config.toml
bias = "qkv"
init_std_qkv = 0.0331
optimizer = "soap_variant"
beta1 = 0.95
schedule = "wsd"
Each number is 500 + 50 x the weight over its row's rms, rounded and kept within 0 to 999. Layers, rows and columns count from 0. Numbers have three digits each. The size before them is the row's rms in percent of the matrix's.

# layer 4 MLP down (transposed), 576x192, rms 0.249, rows 396-432, columns 0-191
097:451575496485502542565459375501459530448463541445470482378441500550541513481569552557509484509471497480406526539469526459419522579643473464456568471472502536492488465502407525494571609466412468554530512476418461496532482533524339488479529558477489429533574498462470508452518512484446518469549564556485490503548396467464509400471534495478502420409496471550509488421507562535496510451562531491491431563540488496632464453561559426501534479526527534366571464382584546533515529488584510526464507528431528553486550451440500507523508438520547564487528539484456552505564498508514427582
094:548421521492549550515495439466588473498444558471528531611443501601476616500544446549483522582521433525545571474456487470524432462489433464480528528463376494525481532423492555491501437497482536483461469544475426613518444488481399514449472525509574491398507497554493539511461610550529561490477434545527571413499491492466468442600381504575464442490608570464471518626420532460462371507470533448464483449509569506531508469530517485511443445531555496472460564473486410565515518488563605443522463502444448506543408514432480493500397525472488490511449485524465511536528448500468488574
103:507522431454556421538520401476468546521465540494457448458552540383470537511403530539444487498503453450495483464508507498511485457536476502460455493462550497580481595537491500501510506600462480462522487504476552527498515550445436505506535469524527521478511483457573564514530529444546565462528501525540551494517564488389492502562634489538448631557485547541483409406421492558585494527555467415545382540381510508470571445404588499528639517443516496492450601569452538489588450475436464529495562516506465451510604600504553491553518519512508471603476519462517434460508549575524422510
090:428399451400434488471513517525557441533538535594537471565447560539472540619545525584425508606492402518505492543433442528475458558526481557570471471528586542461441367438467385561590505413479453497521490538494450522509490494508528423476564529558437527577483476495476449487491577490467561521484519549538498562487497603476555473533534411513530571467476548475437435400506380461508522471436496559462450541509457477579464528501471518352434503530448485460530470542446506492418549430496500432452449504485457475561455470431519526397504492558494513550483480489560553518472496532450504506
103:453512523447482576472541500638504477454514475450493514439507541573476560505528489533601491543579484580419502525590581486494429488512519377540485526563537508574468505515485535577540494466405580524523488578530461510434426434494461493471495494486459530541500386549526452542504546571447544577524511483499453518546477477450536402569473435533502439548503578541509484446563502464488511427503471569504550494562476509677416416528366551479452491487522462571477465412545444577451441469488501546489415538521490556483505488422463448470472486408446553452541500435457447420503544473543427495
094:514475462492490552527535526574408564473500504432519512506536517485493499587486498516614440489441548506403378429528467519477547477479540370466453595508517540526472530540538445547452504474439499563532494590532474559557504484537529440504506522526552529450604408513566567545565472441518543486440472574399534480613604541473483501568556457455472454554592400517515494494562457546459528560495531471462485422481450516583444518484443442420499504493491521508556533436462493454520513498490509505436460432506501525454531475458511543403405370436510586518503466486627455427529514450405547539
099:548501506517435487422514533493484461587528486484466513524440529536579514508460473510419501488541567553601578495481531620491581506514544641541519462484457496475528450465446500599542430529550557505534522487476510552453564552572419527537538555531483534467487471486483602527406525532610576462457385466577422516454511439581481543512511512447517579551486461557614480508424452555505507566536514514489438551545419518549485523380498513467474517486488490635515567483414487514603437497488582501510423469435510504528455477479554578522515493463439505505409482451514525487470524603567532410
104:516502522508506523511470389536520521479478384484412438515450511503413481456519420561511538463441513548653507451418495398489490471562561503514470540441443506442464555504533486526471518476501413466505493401526557510552534607457511520513465450455499501572511452576614561507563504543460434545514571467494454577493400515518498472603552549519381473463497516509455566528382466474419568406454481476488499447474502486507467462447536477466562505585456484460550468467451561545365551523578572409487487525475567483540523472569515452527548420499499469483502506459556479414549496532581428457
098:504317483449596563553471505534557496555507409476482501352438418514511521510497520423505495565548532536434566420530527458467531505479549546590491492475490520607431464532568554526522410548533491498533564492462477624554541464523454399536538457538493458530549468467515524433476492557486599512536506459524495496561456461533443471551498496517469505504581448462541504577506547522558571523500442516539357442462461463481459480446479556459539423492507504450539511417518490565455510527508508542493467460543466400496429457417479575470389597476509489440500542479515450460470493411540427585
099:495519427446528379496554490559500495403439586524510577489579511473456510543505399495551574434531510552405512560471484519568491585529425482490431550496451450616397561617444475520531604493462556437434520620586430558503500552515577540484532509445489567523526502459516486527520476528537511551477466547515426465561538499438462466544442461511493366483479543501469492582528494482450529421447512527527541522473449450596514547471514570441487468584487451555524510501455531553500539392525478495551551506443559507533579502477519470460474463561510503463452508556429438457553556442580578571
099:586478444566489521482492479410434499432442461516426518413548642566495406469530501507624580534462553551466547479528568453473477527510481496495480529543540516511395396466497517508559474427490534579459549542483509498553465455492593498508566494580512476415441561505533517505454511567588526439538555560477530479580431514567471429511498520564505502497538572482579580500416437431421506487499436465462561417521474552539462466572561501649438596495478462486527507509493555511437481461466501504544563446426518542515529440444513494508471542485478516536511532495441609394510420501505555578
099:525492445505528460496479455462481462386458512399518475506330513507556500422554497605444527418465609461470494546476429450620528568455462540476448486492393488516516549474503568438553443488526583451579429466491462467504410553538409470476429513461540436488481455590505484483431493480454524504561527468548463496513456507453416462462499507517503523538458468468464471588488551504430506448490509453483403429461581622517504466530483479494437568480548517419504601455452457526476482538530384522490555482526483547518541479500548474536561518448515549515492495652530501504514415595491538575
099:511529469554471475438509514528456549466610532598522568486425530479599595508386542533580508500497475551405441552532478508436515472531293485480502538502509452498515458474420487506515529588447560514429477544462431486513481525628505496554505483459438519462444544527438449533490522488488505544487465538574534494498510513468591521463466559518517441558471455424549462407407561512491473501473500477533473488432538551534508610462576383528438568391457522468450422570494533476439518548464535543525574490530462540407419573478489495530545546559424426521502538547524509462496499510526432437
095:490471522542502519521583529443460467535592495562510516507520489411626490549504539522412504388522413486530569488563443476468471390538483600457462481449547497395545394398499570484546585506487482497489453561483517581432564492587489452547565421511490422477484580437531481473526548423525522548558491501542496484557538464522510510481522622531497544566469556491490539492469607515507529444504581537421432468523482435442499501461507507538435542459514437550471606519545452443442442529401503461541519467500474503378522472399509502437563607551430449531490462533453530518516538508481556443
099:535497486469619458509515476560457483535408547421428548601405520503459539489374376546524599510470426443477507617472505546478547455467476517464602466581457441535445440425548524451539485592411483537474527451443528541550504434465487436503488427406471481487480469512459518462496457507452517574478477573444503502523473460542486473444577521516477509523480522466470400534498498529458586483434490642549569545591460541546623448505493492418568401491533498494526500382505493501590497540503569502477508517510537456496554496484488558538427404490540562513499511519468464552505527459458437509
111:520463498475504469403575579489481451494520426475520479576506477505460491503478475508487455553522450513500413446500438557484567549528470445367494667459508497494538528438509508441398531540491510434484513579486562483385476477497434458553431457530510587498479463424438589529501495532503563502516485583525523567530401483517509551500435588486473450523500470510465478523521547451468444500622563531475444623446532599470461524466529441493506563431468602543476528499603506580495483411499514368572502487527500486493512523523405564463509496487490465466463475530551538486373517540487443388
105:636524532470504527503483432524487535400432500521485558487527526512539486530496633500457545552518418518443542610475552469480522393533517436518492513431422428581508554500500533521530510496413485453409433547479591483471540463548451514527455463458537516539454578534472371542513567499438567477492525534427368540545410499531450316542490543496527493570427533448531464529473404470518501523522419543539464475459393515497482542524506500554510548447586496469534417449489527505457498440549510494474473501574536536448474401506503463497465436496463456456502437459491471517587482384490516508
101:466501487553657452573526546544498502510501467468562488521530490470604373460458521435454520539519536532459465565417531507453568463565512439630518502527515524604416506618446477463468575545440508506452396436457412482417559480484527576485515457493553469518496532614513522527544519548515514563477463458493464509466516556482571558509495484507449477408465550500456504561570439541427564519461530439550560571455512471406501485437441556516483499448492548537448490447544497498617511431474555513508522483552524432540567488448577396503467524530486563472463491449453593521400471563488548547
100:459539583597482523439504420537520544491554567479506506550542448464423556554466533453499572433452632503453546513458584463585526546525508476539536505486499482470476497464477535612533475387433532552493486476470509491524531467547485511487553507567486510556503522483428390492564559482565486481529487435550526450389530461529634449455476437537581587501469495578528587482446510452424483425570473560490586508545451446504551494411470430406553491441507449461543443404421488533435537490447486564495513450460557460485414577464509471483521487451451516502393498456477513498425466539386497556
101:444547591473401421521505428595572441513514497615542499522458481494476536524548479479539511411514463481448473624420576508576475445502465485520522527520492461403535489525530500540544516432484453398468473490523464486492541521474438506404480563464538506546456544527593539514473547468475460496556552480566505443459572550541493541474474408529549442500443451533512492567487495511508533379404415498495518532483526530431456452475546510566420514451479428634554512504518536535473485504568561498455537459483483503369419567477547510466381538517589427430532459438507494420377540484547557513
099:400504451420500584487518539500508474509489535619497520468536502545542492426529501455584476487424436552509487648416548497539428481543443579497469487541548394383544504489598490513425451527448418490517538506569450539484521550545516473517516503498452523399545598466497424487503496407497482551542529514540517481437500412501502490540459527469578387518459521557511523416451384517509465443532491571464514466508538576537453484495510447432535415471465469595449527493572504472481438541444393434448494488545577458463462523603579439549536473544527443550412482508506493501465479432515412479
113:455452483498466490527537579504472410567526438545533504645472408516520420588551499577416431535511528486483447505489466543505610572505523496433517564538510566510446466551482480542498468410480540562499447527569522511467574489501478535498415449520548525501439554473456551509539451461537560582488441575545492500480583449507525464530627452463468457399557496508536475544409484435553566491566482538525523546524470486567573420498525427473487375506550538517463395528481449540444534545504477534485513512431594497547392457530530468528570470466440443538470500452427376609501493454474446522
103:488484512419512562506489420538527427468496467508445472450512471560545431545532544481445499507519574586529600461432472450395518494473524588481600538489434491540505531474502526533537353561536535548461483593534592545533497494479463490503531542594492579550474485563614546461458554558501483527526426563496501569556503447506388534464562563477538549419437560530561491505522476474573544456529468488584429540529432473579464319504544477531478441549494500543537552530489483596442489591615486613549571491502535524514510417499510471465550490535480532572476542525509525499518442491466520525
098:550410479486488485467472581515403464517543513451535475583530461438687513518467449485540515449491545519443488534619509492427464518509567384484516573439516513466508485536479538555501459547504455410458482503480522445508448604544518465458552463524395507523528462523514553482414528454476453500482471436435516517511569471527546510450526529505455488502504492455534509456673513516488422406441589402483456566479521504554434545550501554518499386464517484380491560489531560491505526456533567488448425546459539450510556535397452464498515526511521362532454500573460575482473473469466568449
103:540460444561559578531407505494523540504516516550482572509504475454482575536560408491528530549539460540454436488390473447493486475512578490530522418484572483453531462472497583508527593531525473498485563419469506552473524473474471532442547466584574480513440502544559475414529426590565477559594499463515518491489494433559437460494499410578551411609542515593437565594534447489428500481529450499511546535504500582419550440490485467436578581406559535496549455555461530409552438461488523457542505491387525495407492499494461520458512505593526571487527501497418520532489527535403618534
103:480439425579474484578556539483442542417563428615544526537390505504556489436523516473532548546643479482546471504581502480608518518613487433492509512466516469535483503441432497470502533533432601499585462564582433455448506589481575494469620513472545482526492575439499528523552542527450491458475454479492491474446563510511574537576501515448495473480545631468573503462445463408443425507529495578544522473478510455442484400553616548522519596449579509538514512499575420468528477466497469449504433536479496567477485588482541486534448458555538480455514537471552455504472510503598514506
103:606498503516479474577529419507454508579601543590502431533490490457442567508508508438501426372450448423447513380486446469539520492493424440555532395432470542480501553507507480505566527497473566505522493463481527455542459523434485500532541524511534488462550411377410576493515490449471489528475460504399463546510509495458648409502395636504516505488567510553574566477423480509483573443495440494566487560502533558474447457489510536585561582505465513433482469504495492477541503524396590508492476534468508460449516565497511459492554480484457483530572444437537540448414511515398524537
108:508563528412442518534527367496527565509565468553449488496532458488445483550450538502481489514525501501444519522504547451625511481507545380456499534548584534511463424445557487513516509491457522482550557631565467427515423503399480553558577470467481447474526527487453524547490552442587592435494502549515443515499505475543572451429419482475510485524576581544456513457510472494460554498397512486465500472580478512407505489479550497644630447560479476489595526485480495446440465552472424478513507465365523500567535542480469546501511534559529521484317470545533507504437482470476464465
101:475500498500459479464484524494425470468537472461525518500496554421469563540456434456584462526500495551486590577532548574447523528544594409547509547562475546418510492492453437461523512557494538537570507512444453444567510532555567512460469496583468503496561520497418551456545484586563457624584547525488548577520471447538569494485616510481534431497494473484418538484541502478528396460407452477501470501649509585515470498566436588549433518478493477508464544501444424447437452480466515494478477497518492500378393461464570421570583537450550564454509415479559408488495493569477557579
103:474504509518523480535521539498538495570474493501469485554396456471548555480565611509412523470525508539469513451553509475526377464457440517382425464395518553402491483576502541573500502444469507455496569529510510481462480534451454470438522558534517499591549561456538576438497534559494536475484602589523435502512460574465529530498502471568446549457520449423558431513527525615508526434506536446573477472514445465453412549431482583428390557455492553466445513492449511532504532546675556501540497496570437542496451550520474515547520489539461473532500432494481394550447575483495392417
096:481609502564482559428411507498513513476488511477528456557576503525469532449567514528531418529559533497460549509558535493541371529490431551506477508505379548474520396472531477549556514445552476392462522464519531529404520527495499523474527504462569458468492508480549500515542467439477527500514567460586501480459561528467531473539401408556549585508518597597452543447540490422491459469514526459486462469485523459571517399490535585571450494547567500490430418390471493518413526425545594643473483520520489449510429626462557575505494502487531487607462586511407461453504489536496533514
096:481484513525552525472474542528368471474452446509487501443597494502571477505457535556454556490494479506521607597460457502482614492547533561419528582516581516424385555442457537512487451499483519470409542497482539462454552548494559550427515443480581568413448534412481507530496512521439494535472569459543499528493534379520426493540440544564463457475500514528501498456463509436527478503500578471484477468528409567438464419499627487522478543465521507548490641458539618486487493447480502559409445567516504494412536514651463463476456415489541475494463394483546485506519500444565505517
095:500526450468409419472564451474501440492457512490410448519510516441406474472541493475523545435504488439474484497516545521518452495495454570531517465426457399523472520518611632418417570501469501425497542504507467595569487594493510458530482514521467620485483480530476467496498463512385531469503522585495449495474558546535518509531496440577427403491524536509448576505483464422450590501425474453576515505484485566466484540475429450572559528526577431523509479482461456488462475543553455553468542504446498594523572532466627516657574561472462504526520534536479517563601628479444505510
099:415424512505431470433495563543439428532495529472470433584566496477423495417533505502511526479521520405465442489405510496491489505434559532519458447520522525592500480595470502491471508495519475424509482504541496433540590527436493441564600552465612540526531508492459591499591487387415562520555551466514427509529523450457465550548515478422463477479482523459526557556462497483436522514341494469491467554533336617515416497576528474457497469454480436513456506452513492593493585459432529480483519481486456486400502549535487572517454399439454500438568517427549497516472529487561494554
086:496543496572454524524526575492467584376515453537486530269493614520528515561578516444545449463568534543471452546522543398386458498509463521526471486552435541505528464473508530482492536545464521550512474490470433463487451447543610591560496561538423481469477479479526457551566447443482463559428547489558395551467484517507533516552475516453556559511527530488492419547507480448385484568530461509437514501521498434525470488533488478484450540491424553434495443485511509477564522473534538564537532471514476475488482471418580548553549466479547573512481520441457524388530502610357490456
107:502419589637496478388484506549413583476459560539569552510495524538473505548475518538529477389499512554396504486495557441507523456453421538422542469528515380525502408454427528538475516506445507459448490526456505470464565451581512572611505486429466530511542494531478456478565531545495435524473487461525548413483505558497366465541494460478424504470450341552541482410553528489404497501504476554507484500512422512569525491486435551507504442481485541600473518504546478484439462571521519498474414551428441422487484569483511550427504521485557500401528446446447434496587496480502565559
100:453467490492554499414469541426526567507535476526432497463501493575452453377508509497490519436538521474517493591550597436473502562605510446552512510493496458463577488456484583515535536609473499546403483442496538530501486544435485505434479497460488414418512537536538521574649481507490439454537519480473476555441490433494468627490408529500552551499426536457548482510463604492447382432512447526538448545525508515426515501560580455476466495531476482552487483392487548583520477484540559472580508574611519461572391542559467515598480461551500441494438493579433507540530436520451479460
# layer 4 MLP up, 576x192, rms 0.248, rows 397-432, columns 0-191
094:510506447524488424527481541496489453528564522472625550554474482452517490484564542522509534443501434443503595443495435583462526569498464506494513478416499570461582525563364413532541439460565574474488454451396388507559356566497522496540517510518434405425549460535457465436477437481416509475420584497510570543435397377474614530476446477521523455523480506462473423432473518442449507565535476570418522538485519448580516500416475444510526519510510469537446421512556500484463488569459530481507435517486513534551524555513422511524470492435558522489517556525488460587499474407488461504
102:584557515427566524489463457476484433489490523428534508459406411422511537492418569530438489430496488453505531470549459523360533604475495533523555494470522473501483533503516517441446436543562483482480481488538510431466486449479604489512528570473511418481499422482485513478446432494476457531504585582617468564535479508536530511544480419432507515413534429486504473563466407483495433498512637578512451539407493453490499478478487495651602508384456498490503460514474472480473433446544520458454393521497507379493568513543512478570502516415579407607474493449515481466490452494534517465
103:594541532461472420484494488540347530459556464493554449443580432481447513553604573439522391441558535504504446437550522439554488542552594537528598452544523525478521544587529488515533483488452525512414477515505450536425525452473398457489537476441380467560543564453513546564547421625623482515445524505533559505432541447520578498522479529535537403442550455596486545514473527465453577458496511536469504433537445469465521500541414504433515441505510503528512410504486525527504426513486484458436520512462511423513532464555439463474489437424535487502510537532464542428575461449484568426
097:498480486428409523552533494504593485521530541560542490414549499447453512426432555408504430441519502499455535495512498526571486451521462544465447476534453483472506496499458470448512497523473473406425530511438522467564519471486458431488423489435571464556473540450415422550441489490540489461486510487521553499504530415510555558511514479497568546418499430568404384494521534418480431619483438347573565493454411513491485535458613502441505520556575446451539441532519403555463589560513423457537533427525418529522419562574514465535563574527543443481478548504486542426487589499552474481
086:558595366412508521525520581483451472441573433560564537528456494479545476417451508519504535509510497535388469519551521507513488497547616471530447510523431538435521503386484482540566541457511480501537470479511456433536462600470507411566511566409498497422513489562388403502382555554540524616483548557516520547440506533468511548399502466417512446486555452443525473545487459550509373467491477554597553599501496470458492472467494455496439421519486464511511463554499450475482465481496428454452459472481571400477525489513460517528481457474384539512568484460524505511530379527544528522
089:560525566573549540528561447506461522489643479472507579419426456489548530525549459429517480523493368546516499512491567481431527602453463558501443497549470565515496583542532500512490545494539369469524478587535457450518354473500400492496484417445500463427489492477454549532466493560487510438417489513469512544506455467444509517439509534468549508516472564556458591547530502563550492489508513486579492503483576492477441444539488416533450500526541554458320512365539532499508462544496450433445484493477508495492537478489450566456484576495413399540526465444484490369486443546523512537
104:485580489538489418525531495521457509505493471608489423529548511456430504492494475469425485610482537597569550461569507396442463505512565503409434588450462521574489496504491498464630579461438464558531515414543452488420532448440542484554435513388521519453452475440550501417506545481547448479556498470481481564442493529548526587543584552544522499527524518559454486499518489592479502563440535493507500572420587356524498493480506540503462487585442462428522466484450558473425517402462538448435483439472435540460537500492537515528520519541516430616542531357488538507518477519566546511
093:496553480424514526506512497469480498505427537499543425421581541556556337493454519430442520509495478509508462538385548477376470493460490571500466469454475473507463603450485479460334490463460573439438471465506522486478479579546539495557587475529481453362445524550548542557532490525543461495526594507557491481420626469531483519410458517524479550477487533531459428500540495420494534468431437524538543416483511493529487529547479590511497472630463501430512459452423463552507549551539602476542560489493519512489491478478445519547508506521483454595475384502466527587513478432541425489
085:503546479501462543552431431352522495518496523489543450588513463509527431503526451534476438618518489607491460568442595485541555508477486449422494473448515449442546475419498472440487483419571589483457522508524472473476500387536458467477523466544509471453460509572504476548623493474555478458474579564486582471469408561541482495503559506426603538489413429460363509510496467392515458419529476500499542496501462485510532550590528585565466513487521396402528494534463495619486439470516514499449566530543546474500481560539419445577470536452525547484445550461457465556551526455477528560
088:540484610499528489519555511468493517447550457505485465492468467463532509467488498468532397463433609544590528560397524527500438460557463445562453473464562517522562520564527498420474548521518447445599490523574530405467514548533489445552496444484530463438511572609498481503515407548521491535482436543510298472553449455484449465386494508519525585463544560512414500527482501559479459554579490559457486520494528490493591602468542502459471560459516497560477512387512502562507545419511455399476458564484491518497436524526543528535539405495538534589467403474450509586472532427463482568
097:538567556547512467497474484585602488438479512505540400537625455543501505504429429451524457520425487544439528518534478546493438517517545543522510573477506530476498507483520473606524557556556517548385545525522508409389542453458440509518527468480440508442526492632494568430534519586498541589430522578450511579600520537513420584540546570445429387456514513535529506478526454505538521538529490433608557524546510385554518483458462470527522475600422582501509556476547510541465548528509487559499518468565463480501532551376516458495435490463502504483479455609467508527523555533557418530
095:527485541452417483429493480519526572521501606552535554572514464520539507501509496447573508512474476521544544442496611530512504549422520474384545452466496523479436536530551525443345556468522564525547469478505470467527503495550473423453462497655546443544492520507452536515533571545503519499472442476389466558617436589520460419489528533532488520485544514588509417444525484479479465511346474484493590444517536479440513450521438499496523506538464494492488499387492457542576505585520466483546498564460601523420490534519454467522493503420545485361557497466545562399553544445440442507
100:431553527548493508398528499480506527555388548541501508515468539488512495451491458510471450447546533514467538484456452450482422498462491511550506544509545432494491517512531505454619505556544525574396545524530526479538504443554506514390517478470400444519468441592545415515411465498530520582579528514537615502573521514526649549417466506485526574421507553481476552514506571593545494532565439500530469447518466484496556482462469423519506541323459484397486456512414521538452526514526464487501560439507426438568445523503476496575520363409434546506531473467490554423457490541450472454
095:438498495494485467440598420512540450529459494483554546467362498436498493497557543492562528475528557416433488598536452522574478633510564481476505453486554564585453471487451497493562593400527462469520539477500493491506538527573469499447500535509593395522500586408548542557504532504521515513548526470384488627522451464500464529534542507555442529452519460565400456514489586484495495556575505468465423445534586461604464540479476506469451439413570454476521393513489482509525479522418469462506496492395525520491445558448488470525498596467574562468363487450563529523497521508527515531
103:517489558505521535464516471441404502558504495582540479406428541485512406544544548467512544552521568503510567505589479546508527417483539441546426519579502547555529473518476564584450489527447387487512399569507517457569558511527551515523518480427492492445489529527470492522486534525539579489477491519566465545472509494551601488524512449525469434428454465558466501472443485460380489568463538359536491456575475580493562486506471512451481484505441573563526450551464532491589447560484464613442511561552473460546564471555543506481487372359559519439413476479429614510525593529463514505
114:500564496480533506376517589570568533479614536451487549497449589478518486480561516450371497453550481402503481593498589493375516553487523485430469517479510427488477513545399466496514475483456522524432448500554486521529605417536471425493494470562530487447465464513611382504527534483444513412474460480533494554473519492559475432510457518506480439606547501484465470512515469378553455432506526490413529524459618472496518496493571471462525441499529519507598527483498554570477564457559525549463514494510500392453485521477490448554472498486473482475539466444492483620608383437500449554
102:486532500378484535454486453477547454403478452387409556471532565512558576542403507530420492461536429556575585590490496469464526540554426497559420526573437523564511460501439503394505464371483551483584532552460510570476468495491455518537551486472431467519475523482443456487493555474447455425504462516505456525425482502496451559538409519490518536501606530457477513484513509552508496487635462488617514538570546486540521539540562457453497414486531440534576494536538565501546529523430470558432453521500489483505447473573490565502417515504579584548504455503499503565493561350555528541
090:464507433479567474527498583535593563574471451552482510477555512599511511499511399517565506540527417541535620570540472436431454561478546625536551487452448541602519524518528494516444558548511418488506479577539547459430482429389464533461521486427470454457475450547415489467520495510474532494432513495468490500541497522480446478495474576509520394429504514397440464545521425454536494441498440499534467485477491569515469544528487544541488465497441506529409505453604604501469494444447602539551501520448550608536594522435496360539525600522433552432514436523464498440526503448520529478
095:550439432520558547503522601579433541450527489458504514545571402522485505441495547508521595511526511535557478443541589486424466479445453454549454498483529540535552512566504618576435518474509416510532441465523565530534568541468495455565515501623552618520494479486473411412590507473592496534506527546438486536543566538578488446526466432521542521494545495373497485493475503544571505485584602458560566481485479478534509507490563626521467494523532483524567462444549476445454534484509445464463535511375494570520571501484466499510511464556482470428525490559520555591486339539441509501
096:567506524425518432512457569552457472520435454448496479497402460461458430576590477561495552484521475512554553552493502523464503571590502443460478519501467485523490529505354549554515531537560521484510522479509589551500535460438520579448638488506474535492527466509498560458452666482478397450485456434428450439552528533441549518370510456505492488561586609492473480501471521541499434488465425516440550442485563563485539408489454557567507551537512587460470452518596590555495483447440437506556503560443461568504567484381481492529512505437441556462524465430483467516521494475493570523
110:479469524521523432507509527535443535610547473538399463460444512470498540501436433450485482540595540517430444630515483463415563533481419482441491512452493639508439583538549544578444514451509558515572448513474513481475563516560592551558533505554505493411450450444524469535459458567487473424524485519417383453503492514550578540586611529525549446480552560509530558474526517510442485512457557458463535487424481465558554522535532515459417418449506568566468418539500497533483432522513509480557527489334461487417502482427581485485486528525507549547528508531521539501480500477526385415
100:400465430502498529519548550533556579517512548556383522402546532540542498493410556484419479491571509511460428431547573491636496571529571482555537538522397559543468475543548464534422506428498468496480455434467508432423497415473451539523513482421491345530518550525515461520473514518489552512540582467489550478535501488569531434521589489513537504579519461430536613410498440397422535464476450474539417546508482494481424567458558559448503484422551508460489505481523600580489526561522510566506436464530476491542515438438428499474478520438498521439465493503537475410530479473452533407
120:544544481464546472521437456532456369485505475517517434453494486393538524512524466407463520474511476631559570501389575500505466411469461455561557574421467526522519572552534527454506486461570377450414495485492561580503545450443553538484484424557365384470463535458418535513529426505443470481448451509529452460470522558554420504549517531506471474435494439532601482530665531574534524597474543525492453505512610597443503552469500504450533522517499423482574593501480536481551473503484486446559442507529481502448544528534510556519472483478512514512456480450497569516490531462479517569
102:564513500505433444512506441464579501504543498498446463479471471493550467558492529520537507522569511511406580489439362533460555556466492460372496458612436518482518513559486391442390448545426536427534538525460546511543470582488476468524474512487549493514507439536500567531536518554440531426588395490599500508557465416508552604524527538394603545441455567544549510453550548478510476542417496399570549486472511524527451548502458483559518448464479505574571534428438514569484514500526414465509494505495568413535439517508514531550498540493500549595496422534540452495438479478619556550
106:411483520615526462432485451503601536525505411421432597531522552496485556522501451477546477583501525489417525442441460488513473557535461473432521419557547479489449465458493481524543446523505475506560424372459575505541471495475484551500466573526576539483482475509495489518598444512422577433481452607477566536506523592404487544534468538530544527572545437581592454417507506537479486460523470486505501465551470467582556485541487459448594590521453583421524585431519468527530476487494521410561551520461427495492516496528488557503465534561443537426483416420563632515522499423539454466
105:533531495515434575542391452512426450504426614525535600534394409479529532485464464499465582559461510496419551525563521516422452545526457446421458564470533583476449464412557443457427517564565525551511410476569474442498455558436504506497536438539468485492468527497561501574527518478538505474536546452575487469503499558474438481533495436420588471542433496592487519511546481580418478493542559478518507477508553516466479447452487608493527569446600434536445545457584478485405468519444539476381430526520576396536469439552482536543529461431459527549527471497481440550527531454528427461
103:509483449466440539490443504505515441485501552578521509511447497458560470507495491410364458526457528482564365470477539510496528614582520442509579508475457480465506454435489502558540552515456454548461464441591539508446396387540483525522479371506509537486507454561523420528442533541535484429539392631486541531469482489584504471478519470439530540464576562489475588504577490557462467505479508455509562508470542563569531396562564557523526566487399463507377545494544535492446500527481544416509437419514599461437520502511445520494481565553469497501526492552569484460446538471466393468
104:512570494467542483482451546442465496504409492422546475567566461474419570567426497530482531512591430520488514540518521445447469457421472446555562557473506547522467495501431559495506490455539544577512519553408464501438508575520445541608453348362569510523487570513500575466521450497454475480420499498448464595376553538611545540603438501434469474589446538499508451448420478488422555489582461515416522410446563515468474548425532502457474495514574453458480559507517467466500473484497570468486417511466492457523480446462547462463455508521531563486536446431510525525587510564523575493
107:504497484565472381471544642411530404578476542441508601424492458502553429525480486560441483506427532536483456491539577445492427593486497438461528470529387546455502522536487475531467449505457545509447479528577384434486505458625433575503548554480501544531471566482477465454529515480496466601571417517463530549538500458564482480419528556516484404570447579512510516433518540468491532506466541580504516470461492510527513434488493413501528394474580491520487472516534567421538438453506470460501477577431425535528510494492550525465547478436495541540386460459588505393418533511446525493
102:550519555469535415405526568515523466467452511416467518503465486477450474424526455529583433454500501439449502419472581444578492574546483474393590446509535471521528522519469537534383515499616525457448409502477469474465508481443432481560496447518526467574447481471470444556579473533488493452513547592553521637507426539467480537498463444532504379606505487499570542488470512505451496597543502490483472569529532538527529510481524454535513485438582530419484435526555466452634534521464527466512538533372636416485513539506552439519449577461498478494501590455452471477555489546468545452
091:599538542522502406521503496494483393444467514495603567445478472463518584462502571572535535607448481436484528462436498471556618466527493526482589494511393490592534510527493499534498403452443528465503589524571453535482524457493474493583518548432504495537535474609529513476462504550506500419562513428511442442460422540441536487494414501454467602551553495607627514515511457497444479496514501499519509418512528493516505514444419446549409503509587488560502472501540432513393446567443522534570506438402517473491466432476518575407513525519492508555513557432504505507585520537395542447
098:478472480552585549480610568454453527524442585536476501403501492571507477535547464552539401564463471500431504525405491456486502495540446521458542564509480501527515476575463512508480523505457503563548561536550528464431488591507452459438536377447497525524463575557554467417559534520529540514555498443505595556454599465439566547531502560454568520500455560568532439501558485466475517516386578462525489465569583485446517512549476547476487466529649490451472484486564517481536537469467559515418499625491486486564482504533501506454402448485497585525512407467575435517422510458417548627
094:462532493489478446451491517488526464506475605430490495506613497574574445430388432449343540531456449588518472447481574436473485584435484482558567495513597415504553541538466413508570575564458498467559486516514486561535443504445501480484567529511540481518421490553499564452443478461555558538571504484524465484460431470565516510445475475481488523525547555497525482470532487421514533399477418537460487452442480480482539489480444536505599495505531411381489497520549527525554492514423452560466601452539486463558370530505466503531555512422529506440444442427522451441528573407536584555
087:492506485446435432484453477438525446586506491514535518427524441517479401509562447463512481499438510446418428519499435536507444552479519465572495471481489430460577519579505451481536438417562512554490508545559534441553531580415518480473505424498548544536430516588522427443419534560513533495486495466495544462506443468470497426456645478494496486480517518504424383494595436491571554533476609498527440490541525487490519615477466484545559531477478353481549492469425572513485475611558478517546546584477571406598560541496390559548500515421505475467454481476505534557499519424575483470
106:463455460601525537491488443486526444512401430522506436403494572522514480522485559573467563449515369605430445477494451617479526528488454429488536535478426548583398497429535502479382545408529577476508516540496473502487520444561511529486456455496463480537496575519475452579512546479428512513389540528530540524516610419471555455469456560468529461579494559417522506469554512363481595510366437497500565470482530417477425466538560492571561534493512532526514516550508542547531431568472579505524491512536510457456534501596524487499452532446448559488496481559542449453460487555519524536
098:520540491529547530368448511343375457552422439447467548520492464506561438488483499515501578481551415588493498542550545482500470542512586469441551535523494480479564613588546535560576620414470557551556472533508547405500484530464478462618533525557551562503479413541529412565463536423531505452478450432497469463458472524571434456453479517547441478478526507433515618561532514525508455490527491415565460496479460481378521525472480439447569486528491501467500522579613540476497460528499502522518464522483499498465504506497465500520479485490508501561444387512533512417509398551571485534